Each number is 500 + 50 x the weight over the matrix's rms, rounded and kept within 0 to 999. Layers, rows and columns count from 0. Numbers have three digits each.

# layer 6 MLP up, 1728x640, rms 0.0299, rows 1492-1727, columns 200-239
481473488512558541468485492510548483537522514529570460569454490471490420543499508520484378510471510423517497548479498527
574524548567430530585510556518479426528441475517517526443563567650547536568519493612489491386571497456384467479439503474
553450545550430552431451492430510442517510588513453487563487473528492534513442520523580521523564473499514531467509445510
527446482469545524458478455535485503484508458491564442535491512664436450522475452525539518468474523522475506468508512424
526434485546512481532599527506524509540524469596421410386599458493438459509521486516554488528541496534449513500574527459
543521497533493423510500495437465529469495527591480497450554575525523446480510459379558448470392480481465484445447562558
458508449474535540431449490477511572555524495463447455520298564404442575566519460583479539501525512494443457479551455424
551486484484506510503568570406469433449436531612464498415523439538515433536474561414458544501483459504446460451448516622
441550506468409535527413406532402493611497506523565539499575517537446492531534480541466555564518523524447470531497499420
505439557577449446478473542489474550560530467539477536535494399462412555550513448502476557436443447502502539486482554484
442524508478510439530498458478560499521527456473435529614487530535616568581521498530482500575602564540534574510539508512
547482578466546513513567490494490556591566546508561526565482509495606494597506518503538488504350497473435476462486563544
543543488523421495540463464430529492509504489470495491514526470464583463485592479470441499440432580472459487564545501485
404528511496464487490471456551425486571548395504420517604499520588496491546548501407505544496468491476560568612542508466
519487588414503540437504401461536547400448502513495556462488552500508471514552534610608527557510503402435406408511529445
506499410536562488509516554522496491422444463472488558504504489451578481548533548557375556571461500467539493514519454553
383526548555504461443485522518466506515470596513405514540599541507408552522517547431552566474456493476482554498469380590
407403502468521552452557538500509578540530369453444480487490468526510436509539479434486551448532530501538465506438531463
492558505530480463471606429567492491476526501496471538563583468531413466507491486486411423468449623544509535527468513531
475543500478458423482549456485551484595514527481555538437517487484450496639502546504426493491485473486524540469507474425
468498413526508516534511470514572472452490493439528503490522467436466408433481544460489551544530480361546488475509430492
434441589509428458430545430495462527480454504476534447468444468465512501499552441550594461496457450415530478484385463471
417400494432526489444459484407562470435531498465477591443473460488522581463553523489497525469467481549451474607579560532
440493491573566505534545533535476530583466555514532416524503429557533524552508423494512387539538475512500537478488524504
494517543447541629529499506538563403565539509449494591443587448477633600552517459504656516474594502425611482547487529547
571624525456503512369508489587497471476536479553438500557367549586539490584511500447548484455548419442524445571406471489
498486472406393497491536389398548556465412467503480519449448438570498558470582577432466495609530570463556496500441483562
539533540469528487479496570567484598545521465530513460548506468517551534530611554485466572538458442425535517502451547503
468567571502529441397480495462546513544481513522531387531490546452566549503524404498419473548432486458423549385597461534
496526478540463490505424429559512627476521478547497551538465371472538547558504491521530409486483472505543538474479582468
505427533530441463547464519493443478573526537523521524468438525542600519426468508549498520511464529419596521491468407427
505438479421417397558497481509404382416378490431555459482532416504528532528498527517572520422509467566574448454529555577
486583406613517568580463511545549568516469443414429571423460494456452459583495516450499533394507529448533471537516552482
546526522484590533512642486542484511491477584506535585514499401459526506523521422560541559533507480523457446499548474480
519538530464582499543503561516548505474509454517438608482534486514535455527447574511508539360470570473477547515508566475
565571451498595522534506515486568486459582481475563483556434618476477449498466541488577428531584506436551511506612489469
499479499563456453549523494513520504497419498507516501476522584498464526472507598464474504527458561483570567513598562485
468510571560483575440542449552571528551528541606506571480511405445439431585427502492535559460413559460548414412495457533
496432442451475510559511535426485501527474532474524511510386532611529490522467533561499498608562531558629474495478537621
482574573546511448458500518514471448507508570504511504488486456553555499515483533478467538534465484492473532546596548539
445417503426471486476510521487428566452555482466474524563534562547482563514450546468495589597501467421441595484555525501
478460477520475574533496430529561498546616538472494540401492521546526539456521502464510516540552454470449595479525503493
542521502462490547504543488474554507514530574509411533463474442485406479553508551435498522538516468562500513554543495459
429517539520548466478487547451527596558374503533455558556533467564514476611590461524497439449538534498567474468541529524
413492436510418496556593560500539473479484525528512433549474508469493481491405537494496547550463516396515544537568500483
487458511555530565495427542460539443531485563587503523531543443448420611489494571539503492568543537520501395570485506460
487463535514485497450480456481518522543479447483495444441554488531496495549518443501569456472523584481472499571514418555
500519426433504537487380362574478482539467556583506448559454457421451509568490539562504490464511538398481442491438396566
465441428460550441494576508479462560442469472545477386469514472536557487516454435417524582471565481474530523524436599417
484495499466469486465442461426465439510531516478585530540501472478498507453577492475506522472496474500511536459498509486
624464474477471481571527440498506427525484462544396585478444524536454591534526452492398529538575436510454488400483509501
449457576447470521417561556602534502564479548497523504571502494568481512503440428558510568460487535473526540504450545511
541547476574484471534489575484555525471579519375534503399509632483490563466465567550531491548555474525502524544531504486
422570469480556541510440478510536440528478589467479560533464509364535501550497428460456518538491591514461523555460400515
502574478417481557460518527540486558587519484472448413541507549491409399566589525502513528495421532509439467571502452341
530520575553495504508532451478512530494510519545503469464491558562496444435470516551526519530522565460537424462539523479
493455542478504550534530533498510456540496523580544470504462483440531559487423438435434500545497602402452483426573539495
470530411515523501488545416525581409474500477496437495513509574445578454477484539512445492495582498583453584478511535516
456520570509458416445552486517456520471487582532621405510406456483479561521545499546596479530487543532424558504386547483
515479567638556508470596454437589411553457434521555585504527488458501509532433564493467593558512453544557550461548463597
499545454454531614538496553398487415480522497568560452509466524565530549590519478526504489492496467557522519534501490503
466455531537502607475546551465369493463490450474484441446548536554502509480416559515505501486501470572436468556399477525
471527572411527497429491478555553621522453495521375563517441541474509368567531589505514484449558484484434421476547458397
543431433555477456485532496530452457398493496467543493468397508599533464522510562491454425518502545437534424411600317539
533477494540590568513484530580587383498451465556482490506496468463511439476470507467534579482527601525418545481522605548
536539514464579479402524542501472504419552474536483386495527453488439468478528494477497495565588428507468553579505413442
551467513500421566470547373615481474509464512430455540535522409489531444590550488549529584526574429562476484515524542500
481415425465527482460516450475458475470487529478528462674514488489527438549469474540542467558592422500486422541559472448
596497515494499487458540462500523528492544538455531486555492534538549478440534440475506459498514475467592499451539530470
489453490526525456453487493406471528556499584475527520559524430461479437563503526501540482412526465445455538419567482511
424533488549426468423497524543488499611475563579485497551541560442584524482462549412459423503511513528493469515553443481
517442470534518605463611516487513495460513458469544525444485497489493451462554579452519462533422497533502448512560538554
483451540538535526536568518481425482506509501538512504440471447480493458494506440467429441436463590515487478468474485429
505542416491550473556457438483476518554493534477464459515466441625474570596591515503393495504530455423531563495500417521
532434570518485409561429580439508508512448572584546446492455476530511543551503475602463488557585529464481441502455444543
532465551466573585406497532430471498544589460410609580536531467486518446565427568550530510416564428554459447525486549529
540627570533439482516538476471538512438484490447541484534483552596486492538549511558415574509489488519483547467405534522
502590464463508517523507537484509463573528448487563486531502524470535462476541514530412443463451529412473439346592492477
514605430482543484546530502528517486492538443430475457538498516447363483441486568468506541476463533495532541560560436475
518412479560417438529420495508557410438482524454516426506584510578524600403506480466530486449543477496467538522522508415
529451425458535467509487461462434458490437507437487571580498504448533514524550519488530545510462525469496531445485452476
511474515469470507585567544493498425535518506422559446562509502553555537516440490526447624474472427555412441594477515416
542431515463583489529546475572575527473421482539466564484443475525526522470516535541515485464523562476499448524428479484
500432575542512465482500565480479505469549443473559459546477518536553471521471452517506520506555461443507475584539512529
460503507517497492508518401523529474501462491508520489502464380527560489519468481557380517504528435461515478540508596466
496560560550481498456522505518479522474555561520511543506538523435537452385478517565513414484609500579492596504502468521
462560511474493511530441544435593551456481584409466504512447453520554493436479427472508497445493546511426504477488570503
519508489506532510537564544461385539547575489555445592543477553466537501467558492486485503526568456460559408477500483412
552517612488481445535446497441551489626567509519447469552530479486509515447462521548496627481456511490563479511505484504
548543551515496509546583500475553527520545544472437531572471484541541506527524465479482543461496483531583477444520412532
485498551574528548413501485608416483545491539539509461497580444583558519462442461519525501466458508481470529538473460433
497453461580436478446532510466537549552430513503544434459526533499509555507566399515435452536488501561420497489500571493
473567537446529572473401467422505459492501521432475463523508631555440473505583428553478442606512517558593483490490558481
515473554539507458494431460453457548439511512480499452482544572462607549542495512404445581557404459471443491466522501533
497535530499485455492500501495497453568494589493492575441464500533527550497499441483517593388471382471429422533452530488
490485515510606542492485511537461539503545568474451535447536473539432527491567455489571491380445508484530546529527525553
521535602512519480453462527515492489407497496531470557452645536516454534507505546573526505440436487486489473424454522509
435475554518530513518429550523560506498518513503594442435549513462494391485469518512481552505485487507485502459540472453
458594443524467505498521485584512456509480535461472454479487539478527481572517500628526365465493540539482460503448554502
412507456484513490544483453513445537412454536523465507572465490438535442423486453538455468512478585519436471501418490549
471487556494590435523480531464513529440434482600427589584575502418497419537485520585469494428527534486484490456591577566
521509513481531503442500472561458530532472496500526478492473475515448573568409511491467495504501573438535494573405569494
456515500506417448544483530540430422539484499443457463515486421478543529435509571580484476462566695513550500466485499440
431402464482542467549477527539491477457431454571565497576518509438539498390460505505487492522525533570513511534471482487
476506609511482465436440566522450489495451528481603492580560472518499462499517398548462445495454554504463524440569581401
570531441515523532481500431508491503555458510499553521512523484527511477448555482445580473437553474585529545505475497525
486539518468466545523581508445550520520495509518477494510535506525541486558506536536516497512489444564492528529461492438
417479545476466552486527472591396508419555439447459438487470459480479579566516513432496545532398513523408509626487527474
526573469410552484489441446526453413486382482522467487602449426551529446456481551478521406518539520358512394548542397475
545551517535501520470467516471590543535509488558508488475513518542444548485485436499518447510532492445460518511542516521
549552499529461586528555524475454566484528503504417525410447482556446504405579525580519478441555475508539601569549483554
382452523561466494579456440446538449516512501504466501474431514553505467549567492487531475580564482419417603503487459466
470530452507564469398529451528470428555558462461478511478476533465528524435489435469513501486545571458535548450502516498
533493476438450462491554576482548544487476609557544500475533481553583513410480415498485474471458492541535444539456527495
486461440558556503577458436493479419446491435590517509475506492440561483554557487471510565462483513468549495465429546530
574454516425559446412505476498457567524501463436521539471444464416467425501524522559491465490503419496429451498493437549
517445382544431485506619581528463514444560534518437457513485456608462527452505454555451531547434513445608590564498483502
498522507565474562497513473556439527535460463533426451455534510460399473556442527478488498466481521453480627580556497524
513495523476418511560450449500568478492389530529516454516574502529514600569504506552486541384480567526553474490535493475
541490486522401504392453469496439584468478460591569583462435449556501573503605503566464506467524497541403538504433468441
498528626498515469448516439499574407516579464497432433520391464583438478530477580495499434481435474419524483505420465436
569516464474455558421582507488464429462484531507523592493427611521529412375531488604526490467533452524434503544526554462
400455468520564508502577493558434658549527465520523494503526563506525576516585608452474522464466389410539495501499389461
542515550494481509397505469525422579479503512503520555547433510494530442507499561461473422490496467563434501511565417528
538577575399466544546592452623502594577491521522500509518460571413493422432443433533492394492583483545486567442489525595
597484461535468434492555473562523449456452425433513592457478437467568488596508443476535609555522502591467522486498434425
569589432555550454544461542462466443537527535463483495469454547520579394451488511439426526485427483579471578512480525410
492509431474436506487550465558444565536411446517542483468580508539486514572483518542543553442435537541483403455609452503
590479562490521503478463434647472492533477510420485508496537558429515566560477465453433574515593580463558467476438523423
533503547473489462521505462465529443572532461434539499538442559585543383483402572493415536551447423549506444533549490548
560529544552507476407469501506452450604568572538562457439566510535613543490562498493479557483517514527389559501447605558
562571533592562552490486530528456477552457518560413454429549514526427470508447469522551452479494540439538447513516444486
491538440489393423457549463438476426505487575488603362499504389541551491469425623460420498470377597518431485509487508559
513483418561496496524459460515502516412515503550500422574410494516559563441512577401521477508416565445563534505525433492
413448479537542483498587475459516374443515464510418553470498542456426522489454450558557452467437545546422522521383456439
479554467435525469509516525433534497596540545533417448519499403457509572596579415459463496549428549494512452484514479538
535475535505561474527526522440511575517482522529506474496470516465451506508589490559454487489512494603590427512462517556
524461608569481494487584577561559506481545513480520457479605548472477406540542505483523521550443482523548503497568603556
499539482358517510501486484569470441420560566484545546596475492484535541475433519596513519555536533459490549543578506519
513525528493557452501489446587595502406505530540461417426444525487565531488502617493493460393451518538501525547505443586
459543533355479501527463494505511521546474446511561561457491526592564506517519488516515585559506452495520449578453457559
434529479493439608424485388479490420543548572571484528499540485460543631568446439553500422531553571545524532419487557562
467563549398501543486536453503552551533479436442589490571503574564461485516423439536491491557462458491521362556449463517
552445514538458536521448578531534420530484569469505568548491495508556439464473459465504516519524512522439508503534503442
504474517523561583511435548476512523568488505422526546471520513553477546468481557467499487431518377580492471544520465440
508507505488436596463469537501454519537507516413568457506528519515530531564515473515469593554551481442516491505415465601
516497517502542520538448494492450497434503485487464424452370523579540530502488582500482571469536452474409496450462553496
394513459425472455459553513477469541455515473507551536494498469556472516562463470499538511520498457458508476536492465420
413422482535434496532431475468465528511418471406461512502444571539556449482457543593532578545472425462528533436403501451
486525524467498442498492385473466431481407417550545497412504444510479506547572594452483502450420462426524555553511501526
503537532524424531476499562605661580436430521485505483520438506530414499474546456500591380576508543557502531500555532496
528515587547529558488530465459513641593493518507587470523528499506521474464503499464590510560388461531554406452543518519
554494593428401607371536405460534445454476507545510427418508558526474435463425492529535439501509529565551419508459548492
493439464598494526505518432517485515517437463480564445506524481485473481451552395462505503481501532508532436525464423493
430484460405507522556563553455565585499485429491412547574484603473490502483426455467502518416469510532498577492442509574
517544538470527490514500556470592537425457476497460430518487436422533531492513563551540537584467536512433465516447508483
606503477523440514509467522470571602581475453469526541489456571520557598413529497504464523570558486551397484520482507552
480494441494394559489465558460507539402540443543594542502593527477463449572487475517499402443585477472557539409500514540
519505573534501430455542450560449543520476558486558475486478564587537413551484501529509534513529543440546506497513589429
567584524495567495491520541484518488536455553514536525528508451465545419479478488480519498620577441551409484591497575526
508481450501451532629450482455468580494442435510646494504548505454470564549455467551525559479528499582438445585554549451
529515501527421551500478545524443461491478509485459520486522379523620432505461509439507514518518571483449525511446611414
380567437431440461448471450487510419420504467604409606566484529482571534489492489457446491484474481422554490497416428410
501479466450473430431439508402504490559391489480557460498511491499453422483595484505539511516449550539534456425577451513
504503517501430517507562508459531523443498493601526588537486517546471435523417495588502486447448527369420487517455481486
484475529464494527541479530440442520488517552469521522506506441474533558532446540440503461440439485437420463481518545477
497592520530522483517550529564573452571533455508609443420460607517432528443495505472614449398467563544478501521441571496
526576334446484517557484578447480614476499500498338585448541506543419504523465500498465543469619589512504496472536585461
438539506497460553482454499526478522569489449498602530500506470500573456468466484542553533521503492431485504461613567357
541483596468481505445530454498529375514453560445443499495523506485588480456479551494399497574542378573403526491483547459
528559517424432464591535516530551430578580507486573510389543387619467550414462488512547522528515524459471474586433533514
489544477528465484457531520590480504407471442547575531524506508484445480511474481430489518466491565505505491442447549534
563500529478565444465628532594518481477469486498549577504507427481571531551516472592502496472540475429528470580453405592
391571451496531569471533436416587566450469545488457466534564475513431425488458538476450455462478544421546485517496476528
553541565607511475516536450563572504564499457522536482477392457485433428462433450527458479475571575475508553487399625484
458540500487514506534554493432549449555445581521579518517568483530523476447525588522491569531478494621421456530558555493
511540537489512493500505529521543499429454528528542463485508447537478462415479551522507441419529536499511452535532505475
593587580546543479483497508528665484554621486468427514494478459510484546521536547487520532475444444428419470545472456565
495522461511527505444511542601432477445607481448499480453483508539533440467486538602552590542413456476553510570525406476
540457506475477512530565437474549538454475463538482522514410538496510536501474507474480487504515597514622519418423547474
571479404526496444470602543525454485543531589589506470477475571524520558445428442402444416538517530474555507511531474542
438455538432543451404367481474477515507558495450451540421476453485477538506518507490476528558541541559461548539492524403
494530546459534576488535405516548508522460517443417473512473502434478457531472571609456478478509478449369496501516442469
494456545485523488430427389462522557477514431544501509482488576513493376511452590496444447419570501470525399509487585557
484507573481407472443520388487467473556479597544485545431467408549540478531539539470522459495580566425498441478545487542
496476490504460548442560466598589472485475522537535549549536522488427487544481426494619517454511459484502488531611455470
509494507567515557541499544470575482537452510574450472521556491528497526418493510468506513409516486491442541552499407456
538540465485457501463539551417509562574490534515501547389531461462584494489549498547482482424455505501499449384542472514
511501527591419458555463584553485565466513562480511466447535373465392473508577527517442482458480489526447557537485516417
533476556470493450507487527566509497541542636501548569476580476543513541501444509516567463512535485592412433458487462534
472488548436441464545617494453595557479479447483500457493524550492530474472515406373529463484514526562533435473343526566
391546570520503546568549442474444599546559467528436517455519489444504446471488521482558546541607495505477491466484472526
501570527493424444587543512536593500554396482509508467422424570476415565435543507530494432519474459475450508576527510469
468530528482498481497481499461522500497506579514589478342524520488465472424526517582576429496477531470467471535580507505
512486490492552414415639526416557519541440459547570489419542520483493533473538558533502576497455510458530561523437496465
555593492433438571459577537556502484496505544484417488368459549444514519458554491504500526615557571511484501426529447533
527495525503561589508482590517495522529548455488360536512480480465518467443393490473521578574549602481617495407436458602
528512581512452481574457544515506433534430497474604495523413540469619453473476521531475503552502458495453497479480413511
497446499505555524494534581527489524513494466492511594561475497454481542514507456541542561550534525473615470524462536418
574505457495521485558547535469458551495487552500492514514529510470433464471478473496477532463420565509538462404523477451
479510423527494449423580478475482544488578451421541402532430569531518543452524490450560523535544490495453501519482478509
555525532579514505424488468601449468456407488513477581528496475582531401529591472504557524445501464459485515495456532542
503637546448375444537472524462511472551552439477514410489479491576449455616415525505600517544556551550482512464360534538
575546474469574501453496554531471418459422496490487454513484438480463448530545511489582558473466519504563530441515547476
370517410502463513451447546473448446484532621483529476508539506515552475434458438608512408519512468474499496462462581477
431466428514495511466555504512493474518578446436451483454468437449537550537555435563508533484454511456484461442480455538
492557590496600345485522478427578511570591506449539581489437584538486431464492562480467483513458460468441537488614533466
552548517493502512434578506513526402541481577432479578419516436488548548518414495438600509565547481520460519511487580520
510548585487433497550517503543590547533557587489452557394507526505552526513507601463603516508484377527480478439447484494
496429521563467372485497460487527427377439438462518446433395458466522494489434529527514453534444607483469546438444464458
544571466493510553485587488431408470505440572514584499567564501486492441489502533501549458564537506471445477546394477442
446449545500527499512546549520458525399480498466548568544466513419424442477450579465487543458445515545402527524424525448
528519482573483520534438510464442446452500535495559444515433549503451386510494450523495551526557442538471571415514406484
384532412502544487437446467481416487481518533429489485477618534441464562436460520596473494472486568462568547573515479576
496516534515440468539607573450453556422565486488484594511517491413478541469517615483457548471494482519494504512464444557
380462447528480479476540503513488495411450433444562488461470477473577575525539474446417508532476504564539494433448570544
451470447368524578494585454400548486500507584620528511489514573597472442485440550603487398503514461479545531521415552500
517485407528478521478443594393458526596470489513453496509529476482476524530522511531589522444584516530440377512560475523
547530571528499581568560527511550498492547512517536535505482569405527354546452566502438556555476586501521544528459469595
512513545497531498507435547557631543489477425483516524469522583466478507491480474465526564545486552528532520497521499509
445466527662519571520619453480441526429528560461511561444457506543552483487515562504451438527515508573504514538476524588
454599510486534455541548429514446458519484496528535497525434555442508458491483498598521534468463565393499407505477403476
542412324603525552562398582437526492560467487498577514527437636506512504526544469420470580527478466550440497408527513569
455516538532536499426509556525460507498481528427536545438506547537456513423535446531495457410484447421525547519450524516
481491537523397455476407474514461467500516573548503512581451482527510520429510577525449450544575547550429426526460447459
554529504435478526511548438529562511559511494524450425512411466499418527457518418563526523452568514559459529475490512620
578548447522562510461469459596501544459483469542469480488462503471527514541562551561507521493431386505447499430441499472
509587480522520482450452553483454577478443406404496494407515490564469504471500552570472485369498531593581575410560477597
647545569429524521545441492484555432531513456508487733479481418464607529389351501487541493420509535440476413532406460431
453510419468514514521514611498515559494527471479534472428511562529477597475565521474472556472447478503586446440427422592
519531474396459515550427489489511484428435574556465487528546464506584608499528523507456391543500424577533537631491560458
553475538507505644516496420558501562585498548492552593465540514449488495511561491497440546459565549423440484449600502448
517516475501513616469489653490483527512469556516496451559488512538490447525520538461531499566499453527457530546543543545
459546538545540416525530406414552513387555490499555524504460563550500472521547509483497520507481457480485531456582568545
525434507439461520461554576453537516500501500486508472527490492485515587550403538517436536490477548403527525464384505535
542466455513534473522421450473529551539459605609498539556415435479414531537495550440390441531554527465563446514508464532